Weights of a small GPT-style language model, trained from scratch on English Wikipedia: no biases in attention or MLP.
Each number is 500 + 25 x the weight over its row's rms, rounded and kept within 0 to 999. Layers, rows and columns count from 0. Numbers have three digits each. The size before them is the row's rms in percent of the matrix's.

# layer 11 MLP up, 2048x512, rms 0.0446, rows 1659-1765, columns 448-511
099:478517513489512478514516457515510474479486498490509480505460490536479487494495485506468522514509540516455485483517483480465473519527521498516493519524502468511508504537507503521448467507494568
095:486496483534521501548476507518479525498455512485470528453468517504443534452525496525480522482516529483491497492530485521465498499531494488514487486502545499502510504527499506519445482497499561
107:469476459531503493471475504511497522491555552483472527505492489507520496505478503531522520504497509532496524474470524466513482517450514492476457477522496486507449495490522507532550526472490474
109:511515462485483471488439507514494527518496503488470481526485515459479513500479489470488519527500521493465492431515523474474464493500503454523522503463493478505516511472516514488496475489507510
095:481455496527485445463524465505508519487521449512513477519538499476466509545515524515497475520468513520505470472466488465439505503506485428492507484497535508508499503459486498540472486482483516
104:454475509467532461528477493510470517499484494511453451513491508509491541532539486487536493517505541494518483511498490485478514497495547483489471504482480507503523485530458492519462517526480484
099:491488494514505456508491489498467483488543495489527473515517486474505532498478432507530508501478473585509495521492511497464488481527506459488462513499489491516519486482489507468460537506513480
107:497497495468493496534450544457506536504499491508510519510514495476502501483526525471524502576490482542515512485481502503517483509462513493487508545496497515501443461502541524468468503514525489
100:511512523521471499448487518532520522482512494450465488502487467504537518507536493518497507490505541483506541489479499483477509524526502552469489473488474493516501477519544503514455505511468522
102:461495452465501529521489513492498547508527506472502524457493504479494498535506471535479523441493473474495492496519522450537520517530504485530476534502475543539485507502543498502481508536497507
097:469521476497486472483529506485490526524492478494539525502463455476516506454497502470497533491501503476488498524482514468460495563505487498551521442489506540461516524486515455477501512492464507
098:509500468497472505458498525486469534491495514482477488493534465457506502433490470518513492516510509474463493511476483515491466504459494525468439463507506466518529517512516509508514470481515518
101:513536512512510491491500504529490538518502493477508516485508501532487505501509451520488537478473478538494522472515477491473503505499472484435460453522452495530486529507524546510507552518471456
095:483494471497526475499488496509474520511543510521513440459477508528487498531502442515517480477518567479545492512441561516470510507475482495517505511525470485452495460507496504515523492532466518
098:522460508497508472494465442497512511538493501536548496505510503492494496462487461491465493542503464509543508533485498460470501498455525517493440476437530501529533525498519477481482520520513521
102:455512447500475462518483507484509534474524511502508478543528501474536470472466478504451450494514484496508535531526503494485512430499511476524464530490452489543472483532511458539521441480550493
097:505500472554476476501499523488513542501541491530495528528527484538493576493528501503554437490495521480485496537506479448480471503519510528519521487467484513503497538524527505519477525483493513
106:486463490496497477510468469509540521515471502456477527505477480502507505516473467523516482493476456521505501498543481535483484442465504499501488469482496502505517528487490476461461493496470536
097:511545503471502518504471473498461492507487501439507491486501490511547480470506513504520496547493527494506450535498511485505542508494456562469499517503508477486481542503532477493489523472542490
098:486512534455534486479486460515462507536498495511500496510490457486470537433479516473496490517482496478483486487456525530543520501491512487508479507541524457498477543541539493493460436476495528
109:474538485510523488475491503488547486528505483490495463506481509480504512476468485517498505487454503458502514488464505475515454488472533487492491514516519516504479475463531465524444506463488559
100:487498490514507522472499473513479563506508512468495496486487435483507504459480533506496449497530494450486522516547535541478491502477509491489504546470449486542490498500527524528512533527495527
098:520507445471502454504525512490528522517478462447485553531499499522495460499490467556509498466497504510449436494507470492485487527472489458516474518499512459543515488522502494528513524527547528
095:471486471533504548507459518408470518498507521465507464514505510524498497507511514486497542488532501500481556491460474513497486474493512502515523474504451517505489482537474545494490502484483542
101:470508508504536501488497493535504513506562539488475536511504512498521505533463510462520469557493541505503479484500510509498463530459494505506505515498467511541470497542494451495496518485514496
092:479476517508501497553512513533512509516527519484512447508488517446518511522480433533501497470495502512516493503516500461510518506511520526532478531518495553506504507469498450469470508468451477
098:503504482514501483512493501452532501486518466519493501486513459479524493524509468486494502507500514530495475551537522518489565492514519552461460453509520509492531462498527518522482513520459556
094:515453468482478472466482493503510531485472517474484481487461500547484509517528415502524501448522500499504496482496492526518537505429513507504495506479507505500496496540484533510506479456536510
100:475530505522529512512479523498523502528504496473499454488530486494507508463495537493459519533513507508482481475536536475560488486486526458509473468494504515518467465464466522527469489505531513
099:498524481553497501495470496458486520503497503455530490469494505533519497480515511543482490511485516510497472514473464516457480509477500480508531439522465507493509519495499473532496488497478517
096:509470501472507459486481495472523496503474508526484510505450494457536533444476489479479467500535531450522464447484532473483504501483528502496476542516491537490486524479511518523484485464482477
138:459470470550483468512527486542457557511549484490533517514497508501495504529498448469485529505512500499524523503491490474469521477517506510526478478458453470501433511487483459515491509473506507
103:516503479502513494505488465459519505494528518500478492464524487479481506490552466523503551497493536477503469502496507496506459482472534473495470464511515463505522517510471526524455539458524473
105:454510508522487470453524486517497507499463510497434494499478460481547486506494504472508508536548512515456470499458487455477481478549532476474533516460456493512439523495534474497489483508471498
092:519517510480535506515462551481488513476492475498511535484539548468513498520483513459488437512502534541523477502515451459464519468487470487513432508511460488504485476520460478546492436497530508
102:524487536548541509491526481476479493533503518485523484515457484465513489545474450494478517463482477494480470525499505510473499504478487500517475518461493471489499519492483495472446498516496519
098:524490498521506509459488482472445558511523524452471485458477464462494480510456511478518505509499508526512521528506537470506550505509476513522517503532477498494480473582498482497482544510496495
096:499545505505470480476547523450488520500491500503542491496514457509485481491509500465469553520471478515505486469542526495490510523508483529484534489486486513457510533516512518503480480467484520
100:508496501467511489452491520486494548507540476535527555508532531487509558536521507528513520501451540513525501545450478418512528465508470488458503487500522520524466526474480466519494495534532517
099:471498488524509490478541525477481528492536524497475465513468456490555437514482473486548478505514513466475498471471548433511498520508524495482477476493482527513491518528539517472511522489507479
105:474480518510483507459465471512483502525514472537501482508515480511510526522494525500496483513506519518467463475483482516520514477476488533498467484479476518506541481517522488519484492437523564
093:505509467495490460495471480508523531532508487532484505492442519536473512513488482475506482507495519462465503518481523479460493497484488486492439512446485452475489571467528479489481488491508540
099:454511498500514478470513544488495528516557532545503477522466510518469504516472485480527517485460491506480484489482482486515467504529509554476508540520516502516497540487492515519492526477509528
099:457555493518508499504504528503502524511507501497491481548502493497522523506453557467459505552506531506505484480510554519475485500498491514502446506483500496510450512496482477509444525499557486
105:495504514477461426544470524533493535532506464450513501513484479535503500502511474550535491507501502527542440527500494494514508446490515464461485495526511467514476486532556520551464476451557518
106:505468486494491512463480476491511521507466509477467467467477468546521493464467478527511511437465495516499506494516526475527497493439476520529470488481500481557445480494434517480524520521486509
100:490502532526523501496476503495537537522480505507542504515484494540522493500488471494553487529496485495519496500490475522495497496478507528508505493516527513524553497529508473516517489522568492
100:483510450495506505490536464488513564543475493509546528523474475502509468488472489456531497490471512502478451534496520479502535481490506503531522466502540526531536499499478521474498527546483483
092:464504511511492511482448453525487532501507531492517501508519461495497516455481460532537515481507472510475533524522489504475465537469467513475477528528492497456507508540495512472497508506564553
094:507492493519481434482551488505515532482493529495484532507503538532563532449530477484450489552465523482509514526482539463493537479500508490518506438482530500476470498510489518519503531489462518
091:506509520531503485523475495532469602507501504499484544520487529502461504481508524530520506482441535533547514468505530494498529460475433489516494506509501551456506506500513462520465523518469460
116:509444447468496509504478433491512514512469447447467488488472493495465482487464485491491500508505505502494496449507505483468477478490512529503506516500484484515475498510468452497508521538475541
102:447481513456489483502539501477512521512485520512469464518469495508467497549495484508515466478428515482510532521524489458507478475458470527516466514450489499532542499539467506473479509488465526
103:509513515532504498478484522529504498529524500484488510511478460495510506486468504505464517492520481488544510487514540511471487481539532509461505536533541489498494527462526499543505525515531532
104:501493530492514529470488527457485520491514512480483456500514539549502494516442520512439499463473496506479473511514513511473516514501526505499481500486497494576475530508539497490475498483493508
091:448491508486524485471488487506502493505528465492529485518509510523520493506413510498504461522474483506506491467490530485498497530491489513516493471513440478534497498509510515525467497493540500
109:476451468476482488535473548513510529517488529501505501538507444470511517501535486470536510511504499520506495499531531459465468503487531520479509481492516513515498517524495528490482484516538483
099:466462514494494502502481482448495540508462532491469496482471500511510510499506524496501503492508532505459469480489561500506483535520449512511441514537551501497497452500470476535507465477493525
105:520497506478467492487469562502528532502479515507457506497462488484504535491519485504472524459516491484468518494478509495514505509462480522556467482461483495487517460495518510485472541526488497
096:525474535500482444521470530498489548507520469526500480515519494514480519508508509492481501490493482477492482500518510497468507508504454488518485502468522518524484520477514475516506482469488543
098:481463446501488485479454472504501481513504475499498477502477473467505494516461492507475469508501513504474462540527544515526456493493467507492501484473500514497534476467521442457481506487490510
101:467485530505533493505520537497465478522502489487491443509489435489523497493473504512474525536494488543512489476525480511486493456487536504501480515502485507494511514514506490473493491521479494
104:492465520548506484502497500512506483517519519493494455500513489465528514454482479504490491461509528481476494482508507472498505429519489477500505527477473509545530525519511453536455504513538445
100:497511482495520517501499508521538514464484500450511515486473454520538495458492468517557490483480475521514495471462519521503511459472441513467491505539461538517476549513480544498510511509455512
100:519519503460455473466494508505482555526493479484528465492453494528518509461481482504515538522468513521522489511511452499464489493472499488455467456543487455538509486545499533505480499505536492
099:473485437466452481487471505499448538534479518504509531488521494543490508506511507496492568513500491503492475487489497469522497504496463477506460506494460537543517509532556479556479480492506548
102:519492472494491466522483472441493495520501467499481476519514469486470498491494501504523533522510537531500481459503552502475466506470466518484491524470489515503509525515495497479461474535487498
100:471546533481505482507512527499533501553514475491486457466502473527521455475473474500516509470472503499457515525456481506482545457490504509512426523470513529503503489477479487509536514483519517
094:496535496515475512462536490502469507488534523469492498449489514528552529494500483481489459499467475512446458455525468492537487465518512516491499462485515546486506526478520479531522509531508479
094:476483521524484527483514515514551503532478507484442507523533504543483459507518527532521489506516521479523503508462525471527506433508511528485484503484501489477480489497469510508487472536471549
101:467491486506519495458530547511533471474499535509503551477493522488506493469487470477478479527500463473425509538495528494497523502490474477499495480526567465502503523513531547523508501511505508
106:464523525527481513493493479467493517476499534494463466518490522459503502503474513478514435487501533511513509481474508517500482490510529533465501499513462502539487493514504508497488463504497472
098:529522472519508526507491484506510550496499492484459495528495498511518507492448504568532537454495467481487476472507501535501525485480487521510531495483502492522464513535514491522458531496469506
100:477503538495490500496514492467450543524493485506510487524484515537487479527523538471509516496518537520496478470450485471457511480487487479489490437501512541462492515529492485518496480472503476
090:484499467525474487487516532551513501518473532510512525509485490486561547470523518492492519525516489489513467509475504450496428488493479483531501491486448536501489550501515490523466459495541530
100:483485482510490505502490534518510540548488462488496513558491498470531522480513481508496522512484490473480493485488481525493470475460513495477473505448531514495441526496537472509522486495497526
111:489462455461508508500493534522507498499494502487435492501479489501481525496536499542523451506475522529505474479551500533510494454483522501483477498469481499478487465508494464537486477523457507
100:517455525474488500479443478534454483487551495505525538502458484519489556507494480517470532495495503479492481505463524476493487474543530535512470524465527482459492545479499493510472510482504552
101:524534496467511467484481501531459479480467504440519518518499489551527521477439513452478511507471512553470504497509488526526432462471515500492527529520523485503478535490526535526498535474496501
093:513467441490492490493486514522509510541505490501504493509507521533526539470497466471473497510519481489490472502503522480453503503467520515483508492485522474498476499485510436548509452540455492
111:495516492502492512513529562458499510517511547494479476523513539531517512516493544480491456501482517484482516484514482500506518468432487567505500529473470505533489512466533512480507477499465532
094:512468529489506489485429503478486500519496456516479471513524511454500494533504491487483481501492511484521467547491483510482488469506438498540467492494521534502513500497506517495499458523557511
100:478485455533488508499519502539478525513499532482515496528470502479525514491514482488520491534456471490461528478486491434476460497496518510523466523513511518495531499529543498516501534520497555
102:492543501501534507497474495470497512514550495457464529483520511522532541532476513533518480525504493466506474523513494477486482500524468458460481491492516503533490500532526526557485507490467489
107:449534564494485471520508516487533532517443526457522515539521532487498510492498512502523509539496501488537461480480514447538501492473479493442465494507475489501520504483510539549475487524476471
101:497523497491448496450504498506514483510517513461487456507527494517530506469514470459526509509453520485489524530483472457530523512502511537501509523493507506509494479463485487478489487509487521
101:488541520515495483459513478444517518526471496470490484520478452503503524467493496508454498455496515516499466492488492444505464476505497497467464494458470482501515518490471548504447479492492512
100:487519501455503510522491521519511551527535482502479509502539458490508510462499512492487536529496476467517498500500481497508449456511515491488504498534458488485520489543489454521474484487471496
095:488527486496485468459516510522494478516531523503478497491503488496520494488437488532494500495536462503516512459484458538508515483508521472480549521474491472500491529509504519480501499478526487
100:522486447551481504455517478509567488508487540510527506531475478487451529502490502497516502521482467517517510517472474481501491486489456543489459485518527496472498510516497494512466490481469474
096:491445499523488454499518517511519543519488491457496497508517504473498461514491512491505504494498505537506501507508489523520512466551508520510469497493468436563511505512493492472489534514523489
100:536457513521503488468477484478526505504499481520509542521498485501480450512518505492486513531494532501455473504524533456454543501493485496481496512516497496483504509504510506502491478463530510
101:466463452528477487489492521509490496484479536504520532509508450510491523463516456518511524514506490472479507473507518469491481510483490489491498477518475514541476560474512484472465455492467515
119:461497520480537539491477525503521503513526530492493432466459514528479521462496486499508498494503496490523446517479502485462484492455505510480498508440478501544499527490490520522491469531491557
102:504512448488501469530514488548550488492513487529445476504470465527484534526473506454495533467551452506521496460485508533452532499487480527526516532466464540490544520486503527486505496492485517
102:466500495500501480525489518546458506512480453470542519517511507466490516503511527490533539505474505486481513487459475487433531493512525573481478496494504481519524506513515498476478495492518513
095:557556510493488458481481509490519468502492488471505457539462530506523491497503470467497499492492463466476525505501521508519520490529539524461479535505491466529509489475488490476469498505480492
100:475529471519474516492479512480505530511502464490486492538452515507496488500522501522494489555493465463496492503498522522532484485514487527532509520491522546483524547495516544480506529456487486
102:468468518507512536465509526504520535545468500510457498513498500508548466516464499521520502485503536494460527495497508532471522490526573495494474507539549474492496481522482479513497483499525505
092:521456493521507505498463515514480511477493512509512480543482501528470500502482475467564493538539489447481516485471476494464489483531526537526484488487505492534524513520470472507513525516481533
105:491485497467514499485468506503521531533523487551481473484481514519458545509512489524462493513465507506563486492473463544461526512496483525478508498506480511459517499516497497487495519554509511
102:515515470521484494508486497479471506517490549484493459531532494485511468474478466460496490476530526474526543541487496500481476452498490466488510448461489545566493539520478518528464468540490496
105:476490506458479479502536517479511496545471490498519476493502483498531459503498498516497526546470572423502457503563549470455512464510491484487508470458487507493504526508478478511513486489523498
098:501538486494485495440477555471525481492494473537498545513482503502559510503494504519475521470515502547493497555491524501541467497508456541468527467473509489538486504480484440508522504545481499
096:466508476485529522521508463502491550509501526499524517510517500472499498462491476490495518496498511503488543525542544502497513507506478484481508546502473475477494514488485536492488477508516500
096:493493497510546512547483495484543529515492464517454527494470487487502473512523502500487511482483505498516469470527556488503441480497481481524507535536478490490517480536505513564494501515525499
095:517463513538483501486541505509534513496521532505495517485496515502527450485507502480493499500526542515476470552482503474485500507502498488491500471475527497456507508454525491549488466467481563
# layer 11 MLP down (transposed), 2048x512, rms 0.0367, rows 1659-1765, columns 448-511
098:504487480491505468523498455458482390503534561488520531493508480505514522509528522466487514506500454491540471501473468507501528487502541482534505491466536474482518492534487521509522547460525505
090:506501500475495513486557537486542426474542476495494462518535446514513478507461454442497529520530488500474490527500508496537523458495504493509539507511484503523478482495488517491527502436508464
119:465491492541504512483482463503474546509538486508481500486495442504460485521497477484542491495470505521507438502491537448494497527518482517464527485527511521509513521504447465525530507505488499
115:505472541501539474480535494484527494495533489493554501499513519506508483487510454490480482507510467432493466485506485498472535496522570529543502473507542480496526492519468490509567513467491506
096:472480491523508508469467466513470422531462496511558523493508487521485535492512492511473473441522498483495471521500501512510499504543497532531439478516493500489476433515499490527450513545490521
101:523502526483496492537507499547473511489474518493496473479496554527468496509475485472526518452491485489477479510525510460462481512498503522500495508477500480493479478527495558526492465524513454
096:494511542524449552468505513507476506527510465542480493496543519585489513513525507472504480549505478485453495496520530454500483504495492491423511522485464545486485458476499503458447473506464492
125:466529476537516489462499494520518499496474496457498477509481536532539494525496496518487449433534544473487500535485506515487479484511481542472489501488511491505564575511468513539508475510477488
096:500464492465510552508515521535460481462488499492533522495498520481492445552497486524532465527554448460497556503511509520532454518517490505522444518508499492493475516502482493484536491494498476
103:467488507506508503491495487543482443465433489488530520514503499512567457487540471470466460484525517514506496528519532484507500504535458514521521499506493460490519499521471500514512487495533498
095:505482485472461481477516512492490520471548478543490540550502534499490533530498482499485547510493495490494511485537536516507547446512539515462507531506467499512505505427489522482496521477468472
105:495473485464506478513496487513501496528519512468476490495507484431507472510537470528504563479484503484520510529546489532462513493484511492499531492477514503519498556545538501505521525473451491
103:504526482497534528501516491533477511541491518550484504491531506463506529482508544501499510491446524525501475484491535521491541493474524535524510499536532517484505498498519551544539475486519527
091:477489466504496501514514506497504481499528497477493518571505476524526493488507502523467461495527469475450496503540453490526501494514498489517516471580511484497518520497487490484461495479513484
097:490538517500507463470496522525532482522526465503470509493472502479539554485491494465493470511531485500501440549510459507480479492506497471493532512513513538506484455513513487492547504516481539
112:486509513490555485541517521501540525469522503506516469551530505492540522508468531514492458514497520524488500527554504491507534479487516491510476518543507493519516536483489456516498494498516479
094:515520486486498485494489533500505525456490522505531491492496509507509498494536482529447519484504464512468519437487515438518465501503507485477535523520493485496446516469469513486494488499509465
111:548473496523473496533480473502512530490521477508509487476484474518498492496490503489526497486479433531473519503523455485491492485475508536529470485522543507490504515493484468472522535486515486
093:515435547490489483501526467486508511490482482527530509491542525500483512509520472472501536505544517516529475495510435491506492516509523490507556485477491530517509489491506519518531519530495534
094:495494473535454480524476516500482502455494489503499527510495514491493522506496504442453532534493428459523545521508527502492482542492528527449523479484464565520494486451561482500492552467528523
106:532550514461504484447505503525489406394504476455472482526515534492509527483489517516522504499513489450502502518515518550501463474503498523489501473442465508501539504516534488507487513489511488
103:440512478480502445466498520493484460488510502544518507507530489457525522459500496472459461469489503514498490496430481484514532546553527497475467486489563495504517474443455486518513484485490468
096:476470540515474480483488468537455480502529471502475499488529472500559498504495487476520495498489502464509502530489493509508520525534471522509537503507513513471460473496479500492527519487491499
096:512506493488498489525507500551458498480506514482526468503507502490479525486500515504456502549520489480490458511482503462531498513505483475501474500535507527494550503478510483510537541542529517
101:505517513480512485482492530497447535512505486442498490534493519506544489513509489513491511496501522493524514481526503496465499504498483513477487475488473500528509505494502527514541490530474483
097:530532526449543514473494527548460491605508481509534481452500471536503525544477502476490515504488493503473482538520513489487524502518501483491523518482487548497515529511479493510512568480537489
095:492494465517482490512528500488477547458518484467530471543501525465495480503492548508463473500516503502506560462507540548509492435505502485510542524514488480477520499476497516524550465515553472
094:527527447528512511511531525546517495525520513494531470503532544482483496453519558536508494521527490511539512501491504531493497530504519529482497500522502508495488499471485444509506524517508522
108:527456545507532516505534520505475494512512491492502494476524521484459499490473514567463541506512512484502557510509510479505497492486518464502503501517436474517517548514533508509508457525475475
102:464497467479510461517528550480517511494520529478476486542504538488481490481482494457504534431511546464569520455456511496534544486514469494501455471463434460533533517506537513505487508505478485
096:502494461521476516521487521544512509498471479517481470457504504493467491453510472488475549493511515522506533525521499486545494526476463493524458510525528528525481517481535471497499524493492504
161:490535508469431498473492516494482528534506553477467467495489538488510527509499499476500487470485479484537532524489505490512429502514489499501443561512516511505498515545476476511510466543502482
100:436546520514500506481541490483475502502440481515508480508538546501503450509506504493505503521482498499509485506514510470507483502503499489494485505519500481515515486464463477504460487515497503
105:497497497469508483488565481501521553484484493492490511502514453498470506514522511500478576511479531499476480490515505528497527519471499485507506494500517483477497500511465472464512496527500529
098:515482486524491499495502505514499611506497539500492490467470510513508498542494456509506482528507519528467494529481523529478437446526476498432492537497480495471527528484528463481519470490490519
103:461478516518500531522467479508532419474481516485480526487497512575457469526530555512518479525509508499547505472524495497505477491505503522481554540485512472517473521520527511516520476516493503
103:437533519488513524518532505511516443482526489497512490498515537459494502504508525481462440490485500518483518479486492517528514494501470481512492504468555497520512497489508516488494522458490491
096:489501534523526494472507548470495479502518524507497501484489496520480505455486463482512538514450480539504479453494512499500496511504507507512523490542494492503555474480478549468478513566502501
100:491512490489536512507494523514459465544459449507442487495478513502481496508535549498500504499504502528506509504479488504502485508472491523484503537499493512486489518461511474495471511469522524
100:466512480499451467494483470477518510484486497533483525531482520530480533483485509538496508497498439460478500485502495531491493524570537472521537533509510500459486511488485498536514497503506512
103:495483524512505482544489535484504437501512478510533505500486536496525534513502504437463467491505480459478505483489470515475550531488517484534507519452493446526472454519497526472525474516462468
088:515529525503494536465504509515517520417476512498508488509544505460480514456493537493497539522516505504510478528526513511489508504506499510489513519478474487509482514534514521503471515497466450
102:542477513539541495466455504463498512474507509469521524531484494470548501503519516532490476543512468487542502489524522534447542463526478559487510504483456474509519524493541511478485489498453500
096:532494467519511458486484505476526556508538493504472538477527489477476514491515488527511502507480500526509551482521483482494519540504473493494540544494548498471527492483508497489557544529538506
105:501511476518527519508466517492518547461506515525523515537493494548588516501517492474494472526466489502499544509511511515536512467496508472516491498507474523531485486543493484478483501511518504
099:502491494507495547548518520530481472494501514508466539521518511553474531479510501510477497501524514500523502479540536510487530477444488492514475461515501475467542512510480481485494536525487491
099:496517552462526485532524497518468507495506544518485462505493496411520545520497528510533507507505468485532484474548502543488488533510506519482509479502480517470499457522485526520528500466512506
100:469489486489502513486485541509496498545516510526462533478505467490493475488523486566502503458512521506473486550495498450483515520508518494486461488521464511484515469502473520529530490499461549
096:502469506442532477518533545460539502521477471464509472488461520502471503503524475512507502503461479497497503523493488471504525468482490517495548510536512494550528512498488475503516534496522457
089:465540454532489474488464500462460516483488497479493515489499476511455538527469502512463502455493501511496463508525481553522475504495507547529441528526472469517502511531476522475511463495549489
089:497521515478478512506485545489508440456489521496509469500461482503509470517536479455448522485545479497420527533515450491465495560488481490545482492479502529517487491500500473477490541502519552
115:491526521487504506475500503467490366467524526547504463503525472502524476493528519473492482513501498481507518507482534507500500503471496522517519480449520490498488511527474504510487503471489484
109:494494511497496512489454504457540421522480556540481464487533507513513509473488515502509498538501481501481504482493487557542517475459511547492520484494521486495496500500515541529483515511513508
105:491447473515483479477481483555478546537533485524520481532502525483490515472554512503477523512496510493497488522521471484532510526463470515537496470530499528486489467513517507521525472439510456
107:543490499463530505520521475501460518493507475492521465511535517506482497507485537486492555468509522510494490484494527530496511544504477549428490513512530464488545477493461509471529467469498517
088:491467495502525520523476522503549445508432502479464475500486476461514481530553510536502541484523488481493530479517483465496515525548508506470515515489493503484511497467475514520474508480554485
115:496503510499523492473489492493495511550517488505459511526515500500559498492496505483502485491513478463483523471530518510505498519527506484504503520489476524480538512508510481474446525548519528
099:517508485533540483498477491496510488511496518527468514496485491506509524547474486557487539522463531484526517526549543464459491488551526463489489491488503527521516511484509483524463483499509482
094:508518498486467507521531494513523495470467468529473512474466522535493440552531494521476472508497492487504509505538492491457487500490540498446491510526507479511503489503503501546459523513525538
084:493451469516483501489560520497488474440502506529509503532461536536496483467520478506474551516500513518486525514503467506506489529458482519446457505488482482539550518452499550487530504498516489
108:503520531513480495502473508505501531588464527501505481488511455525520498500487524553485531552451462507491506480484531491482480507499511480477503479470482525506504521542475530511485501511505511
098:542485473445486529528539483487455549457567473486514479480514465503503522504511535508515485463460502491512475500491518519488506547495475458469520538553497545487516483520497497493494500493509506
110:497526472490537525505513553506474530474500487503502478469514452447485521478532505547501469479520531512508540510454436492523508496479489491495474513528454576523493457493532528523520511520502503
101:472498513487494486513491507484523458516498485542459477549466525408461469505490518470554494482490553493490480482488540532493516493488513516488518482522495503547512502542469459514491528527497525
101:536469514507518516526479523514504464532493526517461531443512525528519497520475552535494468469531466548483474528513518511470485450495507497504510507490489485506518478533469496522523510490488513
101:478483503527544486521542533501485501452472524528503511492491488505489529483498501479523482511521498547528520521468540465504501470511536519521527498519554538480508472523482471479532487503509525
101:513477516485485545544533461526488487606550486474496455447532500500501501525471505469505457498527465472515526477518458478498545495528497480513487505506529526503481512512505523498517531473513517
100:520510504520497515500513447495537548480468499479527487482520491519518505478501473503507514505500503494533477413523502519481477454488471505470488477495464554496487478478539516522441496566459535
092:454460508475541514497450526503496498557508498547464503551515489489476473488520504502469516501498525535539516487488502517454520486529531469495507519500513544500503495529486509492517489437511493
095:509495524507499512479462503539535533531459482499512534532484486485505507485505499484480512506522489491448489544483499489434505495479507501565510501476485465548538484504491475443527522472508505
085:526489489496482499500484461469483370456479459474454453500506477484477515500486535511501538479528540546540490493517464514502532517513513484470472511466470492515507509449457489508528540517469483
103:477529519499509518486543463494503506437507499477510508500470535499524501488503490504493516445526483487490509478529530516442518516499508534500493501447515513516469465497446473483502471512464486
103:504472482513495551460519467491532486535496494517444487491510528468477514470490492487516463506532512512476505517521513498494490525468555465475520473488518498468495474536497484538516536475492480
103:508515491489488517497478507526499462536493520456496507493478463446456528465473455490502513514505478511510528453509503510522535520482515497538519493496494462520498495514504470492470513544471506
087:453484461493505518484511511499469447510498468513484500421496498526489489495494509496491479465482488527461493519537524509511467462451522485484572497502518500530506501507496493463483504475468483
100:495536500518499496510490438486525489504497517502505529500466464490499489492497498503489483458497479512497482502466519510517486524487542482488534526515553497501493482517513553497542449542490495
102:515491482499477497493556511481501481407534506470505519541503491504505486484494482459522487525484487503488487481489513501468477471515523490455527479496501471514511468484556459464506490519521491
096:498501493501552511524493534463487454452514501504502504507530498531535477509506548549555513459497493564556486474490500486483525506517526475457520447489463501520509485481505503514492492512480496
109:492477508506482555500527490512490499553529494516455510442483469470520521518534539517479502489581527537552481491508502508468491516480496485469509478493533528477507541486498509465473483513457462
086:538494505488524445473507461468514540455485519457454527496485491482506492494484472502490468477529531551483517550518456523526499512491505483474499522543463542503505549457499479512512521525495525
113:507537539470507489499490475514524535525446524498513477487550489445492543571493533507475493536496451497486488540466486516444514465467528501502475490483481541492494473486513507533507498526515485
096:485467514527452508469476513527480468523488502529487489496505506512493492506460555516522556462503498522518469450500504505515522482515503503481499494478459510522477530488527535535530497498484509
096:475449532489498453514492484491502446464529517501514484520555499522545452474477499496501483474516477491510483539499509545557467472515515497485478499513495490556412525481496451509497454462533519
098:511504538484459528461483529515516538476505505509469498485451497527549474499477488503519472516499477496515490505525549493458490557477473531492524530536483550543511471464534440474512516513529467
107:537532512523478516552488520471516545467505471481537506482498483486515502522489428520480475472533471484547537523499490527459487518548463483517513538534525519482535478498490461521475458536469488
104:507514532494512488514467511482466429513467454526483538504493514508503544485474518534536484441499511522511510473489509498544447482547481484434513511518523479507495529517523535467514539488490461
099:505563498500488510545474490521519447510494484522471508480523515510467522492484535489498524521541485515491478472487511501485471474484446534508504501488509535497476492526512514476493488467475508
104:506460490518482471491512523511553459517467493584476545500502513499493471469503506505520493499468448499475492514493507497495509528442469509475471528467502517558481488490511506485531482491496476
095:468485546527510474495476549465497431533476555484507495506502501521542520528523464479466464503497526510508521508514507524507501518499496464528508506512504506499507459523496482525541517507457510
102:506502517497525513492513506495494491523465498492445430532492478462506495519478523541480519488481521503481515540501488547471539488514520452492531517493489470505474511521488547542531513542489522
091:505490452470474481489487489467466473460485514520502445552505525499480524533517516527502502481510496542500486519509494520547486500470475425483499470502541493467525477450501495500508507512519480
102:504500534495462461475475522518533499503516504515529501487528484502484499476470490475500488525504493484552530482491497520478506506545505495511506478558499482479507529494552491467470477502493471
101:507477459506503512525473486509531519535494499479497484509488519501474509460551527500501517495473529532542548482498485534491505484501540522562511512488516461499477460511479449523492480520491482
107:494461501507505523542532487522525383466544491505548494501457481507496475488508479471524503499512473469469520488457468522499456511421517465503527497487492520526512473485502509492514489457517523
097:484478527527535491478469509489476524464514486494538504531549503471526491495489504533469509536520498483533510529489478520512535470518485472480476487526511478539483505487499462473512515506498514
099:505492504484519518519490491481466553468507491502516509522506500508492528499483510460558432471515510506491426484467491537557545492449490515527539466550534534504505472492492493499571512479506481
094:538516500522469529504505522479498429532503444527487475509496488512494493511479582532513515518509509510488472529495496560490473493509456475492542456497513518491500477509480529498559515493505534
096:514561482487530514535505497523519523545515472470500497505463493484487522528485511476538501497490507549528532543498500467503495481504546487508491490527512527512510471534450493499510536482474536
100:503528513479502496518537500502478494466525473510556484470497495495500480485483453459510527512525455525490522502502505537503527476545472541487504524481506543520482497477516527473517525532488456
094:487546486517470514532505488448527457542483493464497502512504463486528536525528542510488496501462504532520484488508496471549472519429539497480495547500557487456505524484513553474503500491486480
104:486482544484551479501506460468459479487525481511494525520462509531464531490476498504490472485519489540446473486494478509509487533479466497491500493502492506483491468510508533497561490515495508
103:484488490481510510459503526493479533509510514541498478505456495512507526538471536507445502498469508505511476508470501470501470527485477519460491499512467508513514517478489516533486489461527519
106:494529490553489543547522487495517529549502477521519487485471483477505472484507472481503510464487526493507531501485550468532477501522513496480523505567494516498528486526510557522561467483496471
088:506505520485514493524510447472472450415513531471485495528492503508480501475499516537474458497492500486506480481493503536509524506518526439541501498528476487511522511517501501516443537508506515
099:528492474491505473473462520491520463503477506547527485475490531486528514483508491517506479512491501507528513518492508480504482516552464505479499485507485545499492519481475527506484571477516492
096:498508518512479480502582483510493484489483509466504440497496496493552533529495509445518533473503478465467488528501515480498538542515478537503517450484471481512493494448506497440459522481496481
089:501520486483527507486458507530492470419485487492497483491494440494456531500500502482489521516492469495519467481501487512463479511532495528518471542533478477497511523498471496497511543461464472